Weights of a small transformer language model.
Size: 16 layers, 8 heads of 32, MLP 1024 SwiGLU, vocabulary 570, 17.1M parameters.
Architecture: RMSNorm before each block, rotary positions, no biases in attention or MLP, untied embeddings.
Training: a variant of SOAP for these matrices, 496M tokens.
Each number is 500 + 25 x the weight over the matrix's rms, rounded and kept within 0 to 999. Layers, rows and columns count from 0. Numbers have three digits each.

# k: layer 13 attention key, 256x256, rms 0.0909, rows 95-115, columns 128-255
# v: layer 13 attention value, 256x256, rms 0.139, rows 64-95, columns 128-255
# o: layer 13 attention output (transposed), 256x256, rms 0.131, rows 64-95, columns 128-255
# q: layer 13 attention query, 256x256, rms 0.0886, rows 96-115, columns 128-255
k95:486522523465448523499482429523573469492477538537516462465508546477525421443473566517503550505560570467531507497476543513503559511538543484452483502515524507524490511510462510467525548440539503548519470481521528513471496547545449489463530479462482496537507519480513547504500491496517464537471560506470475519530469517498504534515485487466466517512501480507459462546494515431460484524482
v64:497468560507509491553551508465400498476468531488501482508525567513540495458491456524515477454514489559548525527545495538499493517501461458449517527520495460509466510522472520530489513515515505481478496514482530515479502481527441536545507531495508536525462532550491572559510481462488479475533489510527506501492517496472474483532524452495477558506557525469490500492487463445541425459503
o64:460559465500527497444449529519540521554455524530457463558517495492500563508537565524563506442477481521522482594525473454511520561516515515486478462531473489457527520510498513492518461513543480509530536509518528486517526480474523504499447419547488437501452506524482500485513490543448524499495556493513536512439524518482518569505518514499527541479517479536517472461587560494494506577468
v65:519517487557519495573511495491520489470515536509528503497534505476517437446494537486488536504471445461513451475464433524518536445480503464478459505486538501620512479442475477522508494479503486531470464466499489451494516488521533483474491513487460502479545547530433496526490479536501462517473471570530505492463549496525493473512528541559485522501491507487532516481495514490509561481456
o65:479551481443550515519569504506500475483519492533490507540498527508513527509478486530439540524454523507512529548514539456508486538571443500524518467503551490510471484524543492491509541514558465474453489559503549543497529537531490548511476495487585476532541501523560539516535504404518554545507503500405494468480476485452482507522503483526503468468502501465392516493557467508413545489472
v66:530516464502517422529477472500495478498527493469489528519506523519530473499564463474481514495503480472532492502483501525531501508540521540532525503580483483509473570494503474500497492489476518542484490454485482530470395511463485475481522505522478477493567503547456493501511510510494512512523480504533481446517467501508543462517545439487467455506498484469517448525586516457507458479480
o66:495460479502463560494491563486418430462493500553495433517449540515574587452521473501444501484455505419488534437496506462487470515483467450488502502473479472438521514483510509466529494467556485503482576481479509517547597479544526536488545519486517464480453513464551462554492515462474524504551525564494570539502470529516499524501470523500488531551447504504459533518511519520509487510555
v67:561467512541497458475445482505536546514539484540457502465464491544504487511486523469476517504514572499494495498452522533485509531531457508533472497464548467457500476512499475470465523558511437487449526526454504532497549470468491474504522482509517478484520482530448456515441500517434469511519450516493452547475520463502512506511530428530503521534532513439547508519478457526564469506573
o67:453573532459511527468554481450470528503489414475533510490444503520519522556431509539527514494484482464537522442466477424510474463490531480471494526527465529453502517506481494497523477485445539534555480476545494507519504470511524481449545530456518532473536530500510539524490500473565494506493490505464517478433522507523554503504515513528491401494530472561491462552515468461528510511460
v68:533475515487486507483501484495443509504452453503524433486530487499508489489528501489502541499498518495498512520486538478481520478492510445501505528545408517491452455518473494525520495473489509530528498554470489428534477447469414481444499477446495502552551519442451482496493504540479477536486524468465491495516496460538499495477477475483508465473449525470452517553527446520514465433505
o68:504470560509496491517539575526584466507542512503545557459503463524518559540519498490440414478493463467527503521563485523517473491521458545495457480525542524569459514485440459548451506499512498532450439431516503513434511480518467496484553485559534561519455505496546460498483457498506548478458511499523571539459525512485503555507444496432495533513542544512590504481479441435416507479565
v69:473505497417507522517496491479534514542475455562513508462524534511457550503496512510482513502424532479490459475549542476530498430534493486533469538501492507519448545540499509442495477445480508507516475494494476527482473544507511496513482504482507487510526515469463529509489514562533509524437436518495469538496526469466496559433487538513485500531500439478518475492500487480510549519508
o69:534484453511450520489467538543433503481553535513503458532487486432488524470426450464495478485451497484519539462498512548497524535496459530502510450491559495504538481486425515575511498511515492495497490471539446466500489501516495504468491514535530523467483460522494442504533466481539483467521502488423432473498481524512446514541449500530508493498530472523474517511492534498543500554529
v70:517461532493553478537499510529515542525452523475508494472495525480511452475481468481553485526453524517444487504495522474526489465513477496480534529472479481495582504461467482490533525526500520528510550557472514553519489495530496491460487511445571518473490441505426505516527458479489527430494496457497537480510525494488484526511534472459467468482484512598496499509468558446524475553556
o70:457546439537436503525499438547485465453603527496454481566486548553439500542547514473505515449501500503494514508571483512440488464453517550494425472558513520532512536534485511434479483536496521465466452448563448480450563474441489544501520551498441532489488467486514493482508521485473481488493572512503531532536536503446563520512547535533510502485472471459484494520470449502492591448534
v71:513459522477482456506443513512521472501435481511487493580541567470525428464467519459484529481490460452483554468473484498535526496481546514475492417480503442481514441540501515475486462498478524525508484513502488475519538484513494537516563509493478553521486520528538527513546504522482509511478516524537505566525535470444500483520506511505519532513496514521484526522518492513464537523501
o71:494548464481484498482521498446545503427470509499479540450544471509515567547494532501504478494458467506550519518547497481420451484556458516519501491514516486522473557538519505547470508482500492524494550477505538534472452484502468488519453490420511512512543437448492481562420529488442498530542530478455506442426514574490493520498484416477460577511555488491470450538486475491487452510486
v72:502439489489525471508473519526490485533478446484508507519488548508485493466464544471483530514537504429506505498457512471565481547483527509441482529512443562512514496478484510521497427463498513458453514470512522491464480443493480534520467449475524471473487481532515469509558548552545423477541462515469498492466503547529458424484454536532463472481498495530498531499440501532504479519493
o72:532470454525465471515539503440480519526496538538508563528516497500522514569489537498565493520438547508476543517552432502478452476532529519521439449490464507499530520511483519511546513573545501525564494486500503450564573480457531453523513471462426505565524483473491476496499490434493494508481528497508424526536507449519471518493469461458452538518510496511469466521528557465458521517567
v73:514472523566467497529489531493493491507501502482467533457535498492465515501445512513515520434478424469534488562484485491473482515502520476541470490477497444523542486418497542522517507483488463483508558484511463505503495505497493445412459514540493481480482462500524456457538519546500543483491504500451570496502454586508492509546501473456495429456530476579483524483505497518491540480513
o73:431533456486515539517486505514523478460474457512518502525416532468498426480553507474496549517522544476478510479493533499501450506489505463520558470538523533531472526502457520480479487562529465485503461515466465524511478526452567410562551508467507511558470513531490541489519486501412518435445507485468530498541536471439532455530485526529459539491512500497496499472417478502512518487452
v74:488443490455467547536536479498509521552470481459443501540573485538516457549479459485492505580480491463484506548539498517450520521470569440491436520509526503484505472464501499445484509513458507492542537422579481503466519535526468501463499507512471488482416501484492492462490477487531535479523508526452509502462501479522459489544481470534457470515511499526480505509579480517463498550474
o74:491493549567507538505498497502525488478518481570516546470463456442501462524499502525514477528554442462496511495501564462544476477503464557540527484543483481490497496477471455534505483465509477461487511584423498497486544557509490482500529479520458493494482471478530446503442596504488456485452475527514491498532474444478477544451500479492490519500456471474563432489464514459504527510505
v75:495506512520529508502460497513488490439527558494481501483498553546536523445478455541467493510523488492549512437542505490504561502524440542501483479455461591422500482448549569525491499485525503514465526506552492399528516523489472477491497504486513459509486505471496482547506493509500553422528532458519461518459536532493482549532514490470497504499459441483505485504503489498484453512418
o75:475579494449490481491512502505527482507488468564540408530441468553481556531569558516591501536447475485450513501465502504581493508433570507495502527531438452541521520535445503491557457416497560505508495466433509537452477495538440564440411486502536536496510595537549483482534546438482510499521523503511471476482409495574519499477530499519512544492533510464472471443444473481479496525490
v76:524508539480591508481447513465468490498530439478509519531564506459510510463481453492510535503499498534476500467543517483525466503496485524492492504521481514466542444500482465502488556503551459477501493465491525527520516475557527525532484492517493513493505431507465533555523509558428500543502567475458492427520512440524525499540445450502460491468521496427547462528485518469473546495504
o76:479476513501397445477502573529489457489488547488481497461441516526513511498488523437507526473510510478507549474552516501421491501505573451527487489426515526552539500569487502472486533542499542470424463530423523504494489473437462500481537499472541493481459468482555544466490501483518486477537498531511479578471490523474497517408528521503485514520517486561476489476487481475510441478504
v77:501476504467412480551426470465467518517502541569498505547537543531511444468540536494552521503521502580505537450550481489567496530563471545456447492444480414511525473472517489526450485517465456506486482488515515506497445446485488499499478506466452470512515512478522519449536474533464512541498538511478462556556490487505500475483541507533488474479509449503491504452493465496483506499495
o77:462505534509524485533525552542452459497464506497498487458486468532545536550467500504511512491523480484508480481520524447452519549433523470570547553491511542455504459523492471473509511478446490525460524483492503569527518467496508499531511459524532499534549494513486516497510534556450498468485493526480510478475542537481503528471530455470493509495520565542517521553474511447508476491452
v78:530489484497465447499506559479487524485441503496493476491504508486550500512506517490544464471526516515577492484436483478488450459453457527509531503507462466528487492463463538494511510530454460546522531539488486469545484563536527508466446508467500547500465528537523481484508446483539475532491468496512513479504491518510503465552525482437437554547488504475529510486506486525515499493453
o78:499547500521519504538514434543512524466499506479503473474554523516561495506518533543480485497479460563442504515541493477464549511501527509490499468519508526505481490560519526489532513476511480505609516465525527554462526488520454527501561507475466510495473521538522545471557491481494522452460524475534471502480524502523557469496482487569507452470537505537523521476476561492495476507506
v79:478521455493498518486528516486503492503524511547509449487491515502523522514487549461470467487473517498474511508453500494504522509480478530516504485501463493520560502537497494528483471460532523507462529494533487459526474498511505534458498515521551506490522478480518483480450550481479544537507508548454480484493512442468484465507508467496422536553560480468485537530490519491501489557507
o79:474453477487478516489477533475472576502539524507513478548505536479481467509613513446523467512542558585455515484487475474500542485543524489514497473533479451562432445469535475463486489468477467481438507474508499566447469486528418483463534538441488464524533510531515504478521554464459463523510510447523499512413504495490445473496478522504498461501475574472469505521542485490486487471499
v80:531478496498491487491533460500508455513541525488463488568484505487511512420479483522487484545443480534483496485488526479510566511524528496485474521474497509409486452513501522524497509512552492455522460507448463524518524555527532506491459524465445445543484546476505504495505484490540457506465516544522501477520509541506504541526537504515480472491493450513537543488509529470512512490449
o80:467514452488566485508514547468470465499485526618547498418447508537461454508527513526540508483562499492510566503505482478479498536424499512498531447482519549505490587487475481556468516453447535463499521541537553457463478506521483520500484512563545503482509486524467478476501509496495469449493558486479491474525470514508462511514462408494443462449506490451458469459497447545475448532552
v81:440500475517532529511538473459476513487531523550457533479510453501563477453492504514513457544492554522505527533504499490541558474520497525534453434506568496499508518502484557479501556471486510527460513552536457498515481510481481532456507548506498465482519507471517501535485541519527537497465478417503517502572477493505541469525470557474562445508527502437494576575506471537522543521513
o81:534522511492526485480508493508456472505479455467524495546514498508502523512471462460510474498525511485450500490495435551498557520526549591485528503524517454452445525547523494525478520458471417477550525500542496516454530478443451482480539473561486466499516513483511495512490535494505473489528519480536509540417467514463489440516543530508436565510438510511481411477506455533531418484519
v82:510526452517567536525458545511558495508467523474455529499467474539457546453521518505500463486475456442507486508444512504467536550483468480469524519494494484491475499458494453441463475512506539529485466463533555490532499517480503459503493493483504493528541447504526449472457450519536539497558463507425463527468568526492557498546459532496442480519472528513517449520468510503482492501499
o82:479435483509552528483546484482550566490472491545514464554494522433499525485455515446549550488483514513482541481465562511505467496555478484581446445473542497525462459528508521488479521504430474511522502488496497518488454502544542485507505513560501557510456534438492500517441518486489452536456529536523518523514466477576484443502535490520513439531478412525445480442467498522533523498463
v83:551485518492516526507475524459536468510480504490487446545558504512478499512503557556496465494503511479470562514492473499502490525526528414524520434512444529450534517526511452538485497528516518580524486465470477435439497542486467505553555533553515507508501533507493471492482476534536504432476473542478515512533489472440536519494544516519433507504456444485522433499493476522544520485486
o83:474488443464495463505523483492495501487459501446507524484514494461519515506524437520556506523539438462489520484483511517493562465451486517504499581562460518539488530473529435496507523560499470397473512523519544493460499488506476509499498446459429529511456500507475539470459486422480422466519541446487502471470480522498512517526429507482502496490474510459464540463538541469500489546431
v84:514499513514496488499522492478550461429474502481509558520471522504506493545465487544556515480511532523434449510490430517511484536465451487448479552470475541544548433528488520471509486496475490457502470539435509510548491486473513495534545490535489476504475534458466499503528557511544544572510544525501497492457499478514456535546488496483458479551485442481491481546498526461520471452440
o84:452560495448482483469509534472480516447566540569462470489467529551506521458512506502459452494495507481550512551496546477477428467483511445495507526524509497483554534453478500509490434523542468493513554492536468520514469534454511481478527503465536551491508466568559568543466507531439432572521441416508544482553494513500482468461542487511523478483504549501575535455554552486510453488553
v85:521502493491508479478444507504513495481531531528441487444535508484555506479505528507523508472491462503475564500500471470545466471468454402508550529501550450549451483484504535479449503523503463511501487445543485499481538537532505499469487466525485507501469500519496525486511474524529464525490470553480504440476516461572477522507497470448564450529533470571487512547501510500483491504470
o85:506541493494482558536518498507545522509485457454518519497466529424501462462560494470471535539469472417532506587528479476539462528545515500446522507484477549458532498463527506507500483482492506499481517546502575484508473504528439434451495572476513439476495506485521475523559502488498503458533473526524536501531531554503506466456505571525493478483503580478489556498458493532513550529440
v86:491517512499521451469513493486515495494507529496482529554517504539499448463538495479548454509512499489521496459486500482455466494470510510464438537484479480521484461532526503521533446562534535466507466498563504496487536512482502514571510494483455478502492428460541479452533497520525441498471433495452524522457517538501517466484408459510497496482547524480578550514549506499512480496536
o86:496461434463490478527494528510525505509510534495432468431476512514537527584428515469441482570544530529490498518433492405544471492526471505525497476535513507448465519503529545588478524477498483517512543514476472513498452518491512484449545504534500551453500518556486488435434500481479493535555565469552445492530569536485496442507588482510489526496513520445529499535465495432523502560453
v87:489567471524445454450498487484517490545563437520562489514555509506547483486511506510476486490483467516547485442535506473515452497476461506507503527468534502460547488463551491532576500528491518454492550531530576499451485485512517541551461455494550466490539503480546529562482503459495530488492484474472514499574518508494511470480533480451496540514535527513485471472553505510452496448556
o87:502429470477527544495549516477488491484481557513470502488470539536499508504480478484489504545508464473464465584501422553460510495473545593547464526541525495493504513563532516486514469456509517525427534520565481441530544504460484501488564548485538543477475480561506491506510466442515478508503488522446460485498480531537491504442496554533473536529530466521485556542517471524480481570475
v88:488526491460476458522537481459532556540484466550459489504497498479520481512511496513540537454510494474449512504520526516480496476486457490488479492500466534538433515467478561475469482546528529516472486556512520519531503464514491471522489504496481503479604530497536527419515548508535478434472499493512537528507478477479526530506534501510482525486512532510460456528521475473483505481523
o88:536492524473434567536522534502546497423509487530497499541501481534476468541454478432505459475511467565528546548485478456528531532466575529498494524500477511458529435455523531410564537510527447490522547468486463505494511498500517538496511485512488512470432444418497558589478463543521485544547507509509524467479498494516460516478504486480494518534531476434548483486440526495487494514566
v89:493478502481487474464513507499515485530488513485511534518504429502483522522462480529513531442511506522492500505463489514559490533488482504460471492468445502502486516520460480519498451531509508488526503513503440499496437506513474491493495502534493514574504542551510451515494457564520545496492508534540551458462499478484482547541414503503497489470512504512517541548509535485482533496488
o89:427483498495488526477486550437517514507539496459531525486472475499479468446480534454502510511513521475522562513561506502519477487481512521523563479459543447506532484542495455513481496411500510524507526495559520451459479531533451510522501499473447514477496561515511532548490526462475527485461524462511533557524513504544545539547478502495484514483460456526479464484527511485513497508531
v90:506494463428505442522496529535484525501499596520542509446501457485566506454439440475517473494548548538513473522511480501453557544506520506504520486512496505438401465453468501524521449511486524483516478500436433491463469516518431498526465534511495520472492445532448457536545559446467498514490461482531531490458476471536447478443535526527528499456472524520518500465504516477459567479486
o90:539475549447475514556472474483485510516511475508541456525562559531407447515493514493498498435508457415515435448473550545509447459521516483484487534552505476566503524500545464525476543452549476563489495544504511600528497459460508504489559502537477455495470509523524503490507453497485469497485508506491460472493514507465503514536459453503542500490488506485458488522442452490476480527512
v91:540481486503522483485514477508491523510445553458506507477462519456503439557548504444482412449521524510498546474576469450480529491467491451482500482533515405495469494489535472473520481525517528494557431453474498479545510496497480541452567529498528446535528462486476518573524511528514515470455489520489525475495455558466498500502533503538546473515495540444505549448458493523477517544464
o91:472482457537483465478443530564494544503551521504487551492540480492475501532508396556506514468506484529512482516487504538507463488524583463479503559469519514468549493554469531485423527524476461505486497483466491496446531485545503469596518573549469531511575554495495520528497484433483472538551498498498562481509528503489454515490523503442461432465574532530469466534575415487510508500503
v92:537509484471535501525527550482437501527486546459535522533529489491484500519503529493479523475519549501468462491476543506471527452462412501468519502546485517465513534500496532505559493469498450521526470506519526478456507519497561478535471538514515456502487552597402481561416453536457512507483531528576520516502534479503517491439527448480489492488492484546486505459484466494447484463468
o92:429500455505535460517533519534534534523518486468517492510531459546524513439526507462489566478407546426527511442462447470496492459477517534450518567485497479531475454464515571503469525549531557451585465485502486507536559442515521486490464466522544504489474474523512491478488550502516500528493492507436482555588519516497523489490421556499534460527451508567538441515523492491507500537517
v93:439499537486557504471502475546441442539482431498475479471503441517539477486563506501504500518512511506513513466551481436484508502462481518482497465510502453544520467521501497512508505490557492486524511456504470529535482547481488488526497516479477479511517466551470536510518518495529524526554457480454507497531456527492450492493447548550466474491486536526495498480529449522524446548563
o93:462476497512506515503482490577495474523525513447468495508478499488484482471478513501514449515478500556492452536442519522505516513519518509525507533479536471464492484452447505453476523487516503552513459464545496472462468439487500530524514502505537458492532506461555503502469490526462531460464512499485545527551521488524445509517546418494547563529499410463541580534500472502505498509464
v94:466474546479463570477484516511492517522459474507511540495476525481471491531579536520530449430491514488502456514537456530521433527552489504462546493458439481533512436471504519524493458478490621501507487528510539482480515471613500554553437515511475456510499505547523537478428508493503521455511472503459484482538463464491516502505488433489520555491505534528495499501462514502479461497501
o94:503512486485496501460444493452546512471501510465516455527489474526477476510534506502474524492538515569526449520523497468504586554493512574517442556481494492468541460526513518510516425540517451492441502486567484532478475528506562469454536543511495496521490474513458504500480553466506481530447537525476476475448495546464487475482478564444483454461532521462549513516397535519499461473507
v95:509494438502489501495510466493467504517496540444522553494458474509496511569538581537484533512525487537455498518499557480475509482474506447533447453497458505485512533510421521501498505487488478520449441504507505509534514433518528477563512485459471529444545529504471471489492457506517559475488519541429469486506519507493464499504468434463441516530538439468497513455490528460557497529441
o95:479489518507479496521538551525553457486527453554462477539502489414539602494511478461501487468518566501547555442513526488440506542516543506520516527497458514504532502555591500493533573484476507442540544479561503497481428551481484540475543470525514505560473505510529484499510442468553469530482520450509480511509507510468463521455441532520527487489494461514475466568537475522516535466518
q96:532499463538490506486488483501473495504475482472470535504509519484506505477497504464475516495455480466487528499486501536489493485502488515511508525527498485481546479531502519496491515523504496502494529501475448511503526462492471534487487508510494497525529505500478498491487482480515482526490520470508521512483516474511494473511529500511506500514525486465491493516477523527472492474535
k96:481485523523473525516512536507505490522530508523553505469476526504490475477464510515506477516509511492449508507514516501501487489514518471506508509496525486514481527513515485484473503518542520514459514472473496511515485508500512486542490502478521491464487515516536486481496521495501504485501491505524471552485519498488497535496514506518518522499516525512493473491499507502501508525494
q97:532511513490532484462501511500492494502483466492511528514477537474478553471490476513469504501515528499475537489506493498481480477448518474528478491536515528502518490447533488508493492517536450471512475508493501487516474503473532524480485537488483520468525480481484488495482495488486536488515485478492482473502476518501516524507499521473513493505543458460481481453481492523426497469554
k97:510499480536492519546524517493485500471499504512547486485478505507493535488490480522526538479496518485518504505521538527521469495491493484465516566500512523471493494516489487522482486507536531490528505506469500517507490491515501526496456473496535495504518533471514524527527472548497461482509475485500506511468523516531497507514461495507505519502512500484537513480500490490510514472523
q98:516539534513528499500492466510537519503512504519499496514487462527488531467507522547507516462524469512465471515504530497507483486491492474448512534518470502501501516488542506469468498478510505497505502467565479521531544491496537523506488506512563536505460510459505510481490522510543518510478425496492475484535525521512522524499529530445485498502482492498500504503507497546502472482484
k98:487474465502494490500532516482476477476483472543483453516476484466496536513458484462502480478489480509499467510503536519481515516444493492527485512478527488528470484496474504531505521504510511489510485515513459500503501521499512529534493487493509447520559490494474482521494512495460496481499516523534484505454472514511507458540493519470531540545509514489441496466551522457532508512517
q99:546482492491476490532486472499518493477497535512522512524483512508470478506513494534537497490470470474539514542494486498516485472484524524523536460450473545496540514479518550523512505492472501528476503512519501493505494497513527483496535534479520474501488484488447506522542491480498545524494499474490515504490541484506514508523536481469481481528460517471480482524497495491494535507539
k99:511577475492474518509483494517515473464418479544482499519536511525497518441500435508480492495534478512563515442532522518479546466501496493452479525500488503426548487509475486531459503521535487521504502478457532541540525521500537525475500483496554526546478507470499535489555481488496497504494448466452503438490525527527505469520515506495506522477574456484523529464579483514447457480513
q100:446514529545564468484494494490508486460495495556507488534506500520503500487461489487497524480487509500473501457476471493480519525513468450493529542546523501509517511509541504532447522511507493472529501463459473492512489445501508503472507515463491496505456494516501515518503529511508537523433490486501528475526469519506549507461528497528466519443484522516482453518531499519485522449505
k100:499554481502505504533516478488484514487510505541466493502451513513511480464465472483499487532541469498486456512474443541445493534465469513544485499504503525467554499505484466519499542506526475532554486500533513471540477474494478512544442473493495492515532539473446495493515509535498443460548499500500495491477474501511531526495495467486533482539489536444457547491485493492489542512505
q101:521511480507501505484514433496506495502464534507499551488492484529508551475528489535476487489539506522523480475529465542526468521460513473518488489523505492503500479527544520554468521539509470501543507483489511537493522492564444530516480494463524547461496482529485485486489489506500525480455480468565514488431519541545517477513509479525553485548553475502490520514471450555508516481502
k101:491508512484487478504480516509490498483540489520521527509456498505499482482492505497501505508495509504495513505488515543496479529517510498508496510507489499502509513496513512519477510506512502486488506484469501513507494466502489505493516505490484514493530516480514477522479495495500461497507500477524480524496482501515525517469498475527503476492471500480504489509470497494489515476505
q102:515515468557562523565496523469489538504511505489540479504491519536475504517469436478515546481518476459495471474498505482488495516492482496507510549499577451444483555528505513501503516506525509529513488472452484470516482519529557558500514516447479483549473486526488464440497495499524465498504533504475454502468513501494507524502485481540441513493517521540526447481533522558529545505457
k102:501512506475589501495558470491493509495473425473475489483484462435499524499533480512492506476497551473529472482561535574528509487561472483537540512486522504530492450467458459519533522546523484500470522529533512493470505523569473534583524457509513502504477510440525475495543536501540499524499514459517522482455497573522565479467409510473477537422505472487457532519501460516455588512493
q103:561513532477476491489470502542466522497512498516555495508486522465528445487523490530505478495448503572503517506504527499473559455496465541503510545452513535487438509489502505515538510535491471519549486494495518517478479507522489432474489490503486479468475513507475468507482477466503542465458490444504541511470540478505505531447573486532538489507529491448502527429475528536512500466530
k103:509485446474511525487542522518550498473500511524516480511562455495465527455521519537462502443519462466454489500451470494470524540522500449457465509534500468479526490522517479468540487501493520422518529486503513493487544505475482525533489451501481511535538496532502495489529542558476510525531515508455511514523503550442488542537481507456434552513515489493479504505492518534533513511500
q104:515515525467534501514494489470492523522516496465518441522514465488517505530468527565523502446562487506506499461479496534543489511435492476510495508483503456529509441473482499495527531495498443544488467495490495516452427503478498448456547537484481470471504498508453537506480495510502554504511476523500478519499507480464492524504534508569459501544508524504529491532502510483514504471473
k104:527540497480540498478479506484439513503522450537511482507480491466493516490466494483530491515523460489509529482546474502475457498466478506488528485525478517502494518460444462494485536433545497488554506479455518547454515506501466535509465493512497525468441443472456485519445503440492515532523559470500527504511526512529529532494459536507537449520512503539460508515537571457450490511482
q105:508526514460529515502501514494541445512531546453487494458504524573412480448547547465489522508421481528499518498501462571519501529521461491518509504398493462518500539520526528510459483520493482508517528553521487509476540554487487543527509537516508467457466559495459472485509550506510501490491474531464492466465482462454434493534476483473426463491452485516510468516517506446515525503507
k105:508535547520478458523525499554478511513484468518529458532549460467516490527468518472537508459501465502478503535527543473511532524548489484468494445472507462485451486474484471493450500491525535489521466481517511505541522535502489479455504444470543554571521451544521532501544512477522510468501451485524441486520480500518490460471465465475542505505511529498509550477473516489489470484508
q106:494503522527528489508563493506478534528505462408509452552414460487539478517476415434515479498486446544518464455530532489488489514477530530579486434491520469500522461452487526462459483558529492512512453495440507480498450528485543448511517500538526554524509475514497472508534460495499516480476512505486532445523475468502480477522517503493501560511485500444468484512532529498474472512477
k106:531483484534471569503483501462469454490439504583523538495502532499493484527490551507530491525419521489536493499472495484480470557539457470465495469495502543530542484525518456531473507517478490470494514490471570480495478479524495479467540539533529532461504474456515481490490515507512535499516471566534520488498475463550531519478498427523572500533453467523487484471467516549515449486578
q107:471422498471523508489516531458496508503531490489571492465509523537467465526475490523550544467495525493453518480427483489529506533478502499513483495507462498529537531487530479502471531471531507536539467500588482490512497503510511513539494522517502490518475505514465433521455518536552506494511474508527537502475501452511494544481467484541469535505520507438526503558518503548529506467469
k107:539496483510565502515470492483479563439517471548437451501515495504493477536481466475539489484514532559509442478552552502502509545518508480511503525553514509518516482507426502505554447471511485508514497512459457502508463519527554503490481451531523514475562510480535495475540500489472517496517508492480528522490469541513502488516541540490501538510495472492484478451490450470539479509530
q108:515518518519522511523473489508513556452445542523490537496495473472469585502552482577474505510531507547515465507490513515466458488478505460523541495537453513492507491430550505487508523518495521537549518510526479494471520522534486518478475468490500508507499462483472482490497535496547534480493536474495491464528512533564497514502503453486473458531474480494496529505517511468500468468522
k108:507537462507533509558537490492484494452492467518506502514515527487498515460508482551495554504511511525473484483503545562516492476464479499502472531535494513501486472487479482524506483539531485518499494476518530544515501453541547548507453479495536490516502501469473520501529484501492479525497496487495525497466493533481506486523479515485477501506505489490535490480515482503481517504489
q109:497474509514497501528475491472496502514492514524523507497490517504446512511534496548520488493528504508486484506501514495483497502503537506519515466490446526490509477476483482503522510507479492523502500511517514494466514483521511503489505501517519485511512451479507518504495505511448483521516491483490473505493496530506514485515524508521484476479487499498489500483524481503483514503481
k109:541525465532516490490507511502504478486489497473486505514483518499505522454517475498511492468489501509460511479484489507499472470471504496516509491477488479487501499506506468512514477507506503526523503500487513506500492524532533507488495462515512487508500520463463487511520510506467477501501521489486492471506507458492515492485514505490522518500499484507502498478493496500490463517506
q110:447484478477471493467491499479501480504497498491503491472515495526481509529493475482501493525486486505518486576498519494504509525490516509497550519454516417474543503508508491505492483529472528511493504492478518490504521511499530475506478480483505465491490507487478508510491483511512461488484504518512521513515507510535494493466466527455481497477475507526517548496512534501526500525468
k110:516472525476504482486505487508474531544488506514488517508567492500489511490499480470485495499492459506528514499461513476489563518547499506469477483507495491491489496483515540473569477488483478492506496521530489465497529543461496492533490516512469503514460464506513492499502489501515538507481497534488500542537487473505481522528520483518477508501504485488481485511499517542525465515503
q111:492489481514503497523495491456491517477509495521515543485533467458489491506536483548500479477488511489484502482535552521523478464486467488552532473537512540487503471495485484528512508489491458469488534466505500535491525492515463519509470502496486516487516465524506502501505526493500520488510524495474479475509456543502514482505511501510477504492498504471491512501546512480436506441562
k111:492530487500515523533501473496516482479540483478489483486479500518522477496501498533512516500504496513465518537528483548502468494495473515511514520501495523522492491547501453530478472526534502506509482487478502507516494488508496507483513515513490506489502542491479477507486530479507470485494489460532496502489513532522537491462507524506520520496510509503516512497476494484490505475494
q112:548499511514604484530500438519487536513504528514490494493517458525481486482529572487513513462473561455461439505483528467553451512507521506484569521479485501508491489472486488483459514568490516457491491485509477584524508472474545480484504493465504494514512479528527496503500509508515493503527473460470479503541563511516517480537473498509446450547527490490545497449474489519514526443518
k112:532483515517498492499515494450454465528526489531551536492514488478537508505457470475555488519476504524494515481495531485535508477501506485491479495504472524524500479475490511501502505515490506523500471493502506513491501504513470502546510512504491491555456493493496487497480506534460475491497511498512533482494493473485531512515499542505482491498506494501508501476495516481462502541468
q113:505526507481479479522494496519512522472496545534489493493473488497460548530496478489507484526529504544524513498474487469493488489485547498496491501490486472510512483498550506517504472492512519499491517485469449483486490492494517492526519501483527513487513527508489523504519485503507483542469481488530512491488523501509532536528528492493526485479538519502473489539512504547526474490438
k113:435483580496456513482492600437499580509525538504493470497500434485510473555564535471512443581513499527494515499443497473437492551535517469466462442500500500479492540457498567453512511453500483524457543504521463508421480540406490394484566541476543488449495450558505552471443477486521487546509508544519493565547498461490450555482496428466502470538492529516481533490483580481482457560512
q114:518503516481493486486523513480479505544539490540517539487492496470468526559478517538532507488521454533513454514509587479506470415489513443469542533522491562469500487505500452491467454475521507492487507481506478496563501491459569503523479522492500443518547534484498546526468470510511509518484475518453480517515551488550491505483486460455501485524450500431548519459490503541576446500476
k114:503514493476467485494517475521471465451514461528478479499534491483507520491488484497461513503525478500492491480461513530455488509529508473497485515454492478474463552523520481478490497545545478505490540485485512478476475511482493495503522473502551509468487524505532516521477540462546479502502498464478511489514529510519512512559521541519481481517505478503476538498513522507523501509471
q115:532522484506484538518492513453482520566522513496506515478460490488538529475503508501467542548507492564520499509482502497521508490467489499489435482495446464515490548527485482498528574516518489507523492531477527526507504502486537507519492464491459488521507489495506493485544510496518499546445491478530489501488531507467516520486479517496520468484485484475522518486481507494501500473543
k115:506492490499507474491535487490493463470526515502465522524495481501545476527494462490514539496489516504478505528482557524577484496476494485526505491496505515560460473520522468507509502517468491507493517467571500466510532502507518499473524540518477461485520472426468482470522487493517511482531506465548490500487473462515526450515470464511441479529550514506486526523520530505510506511462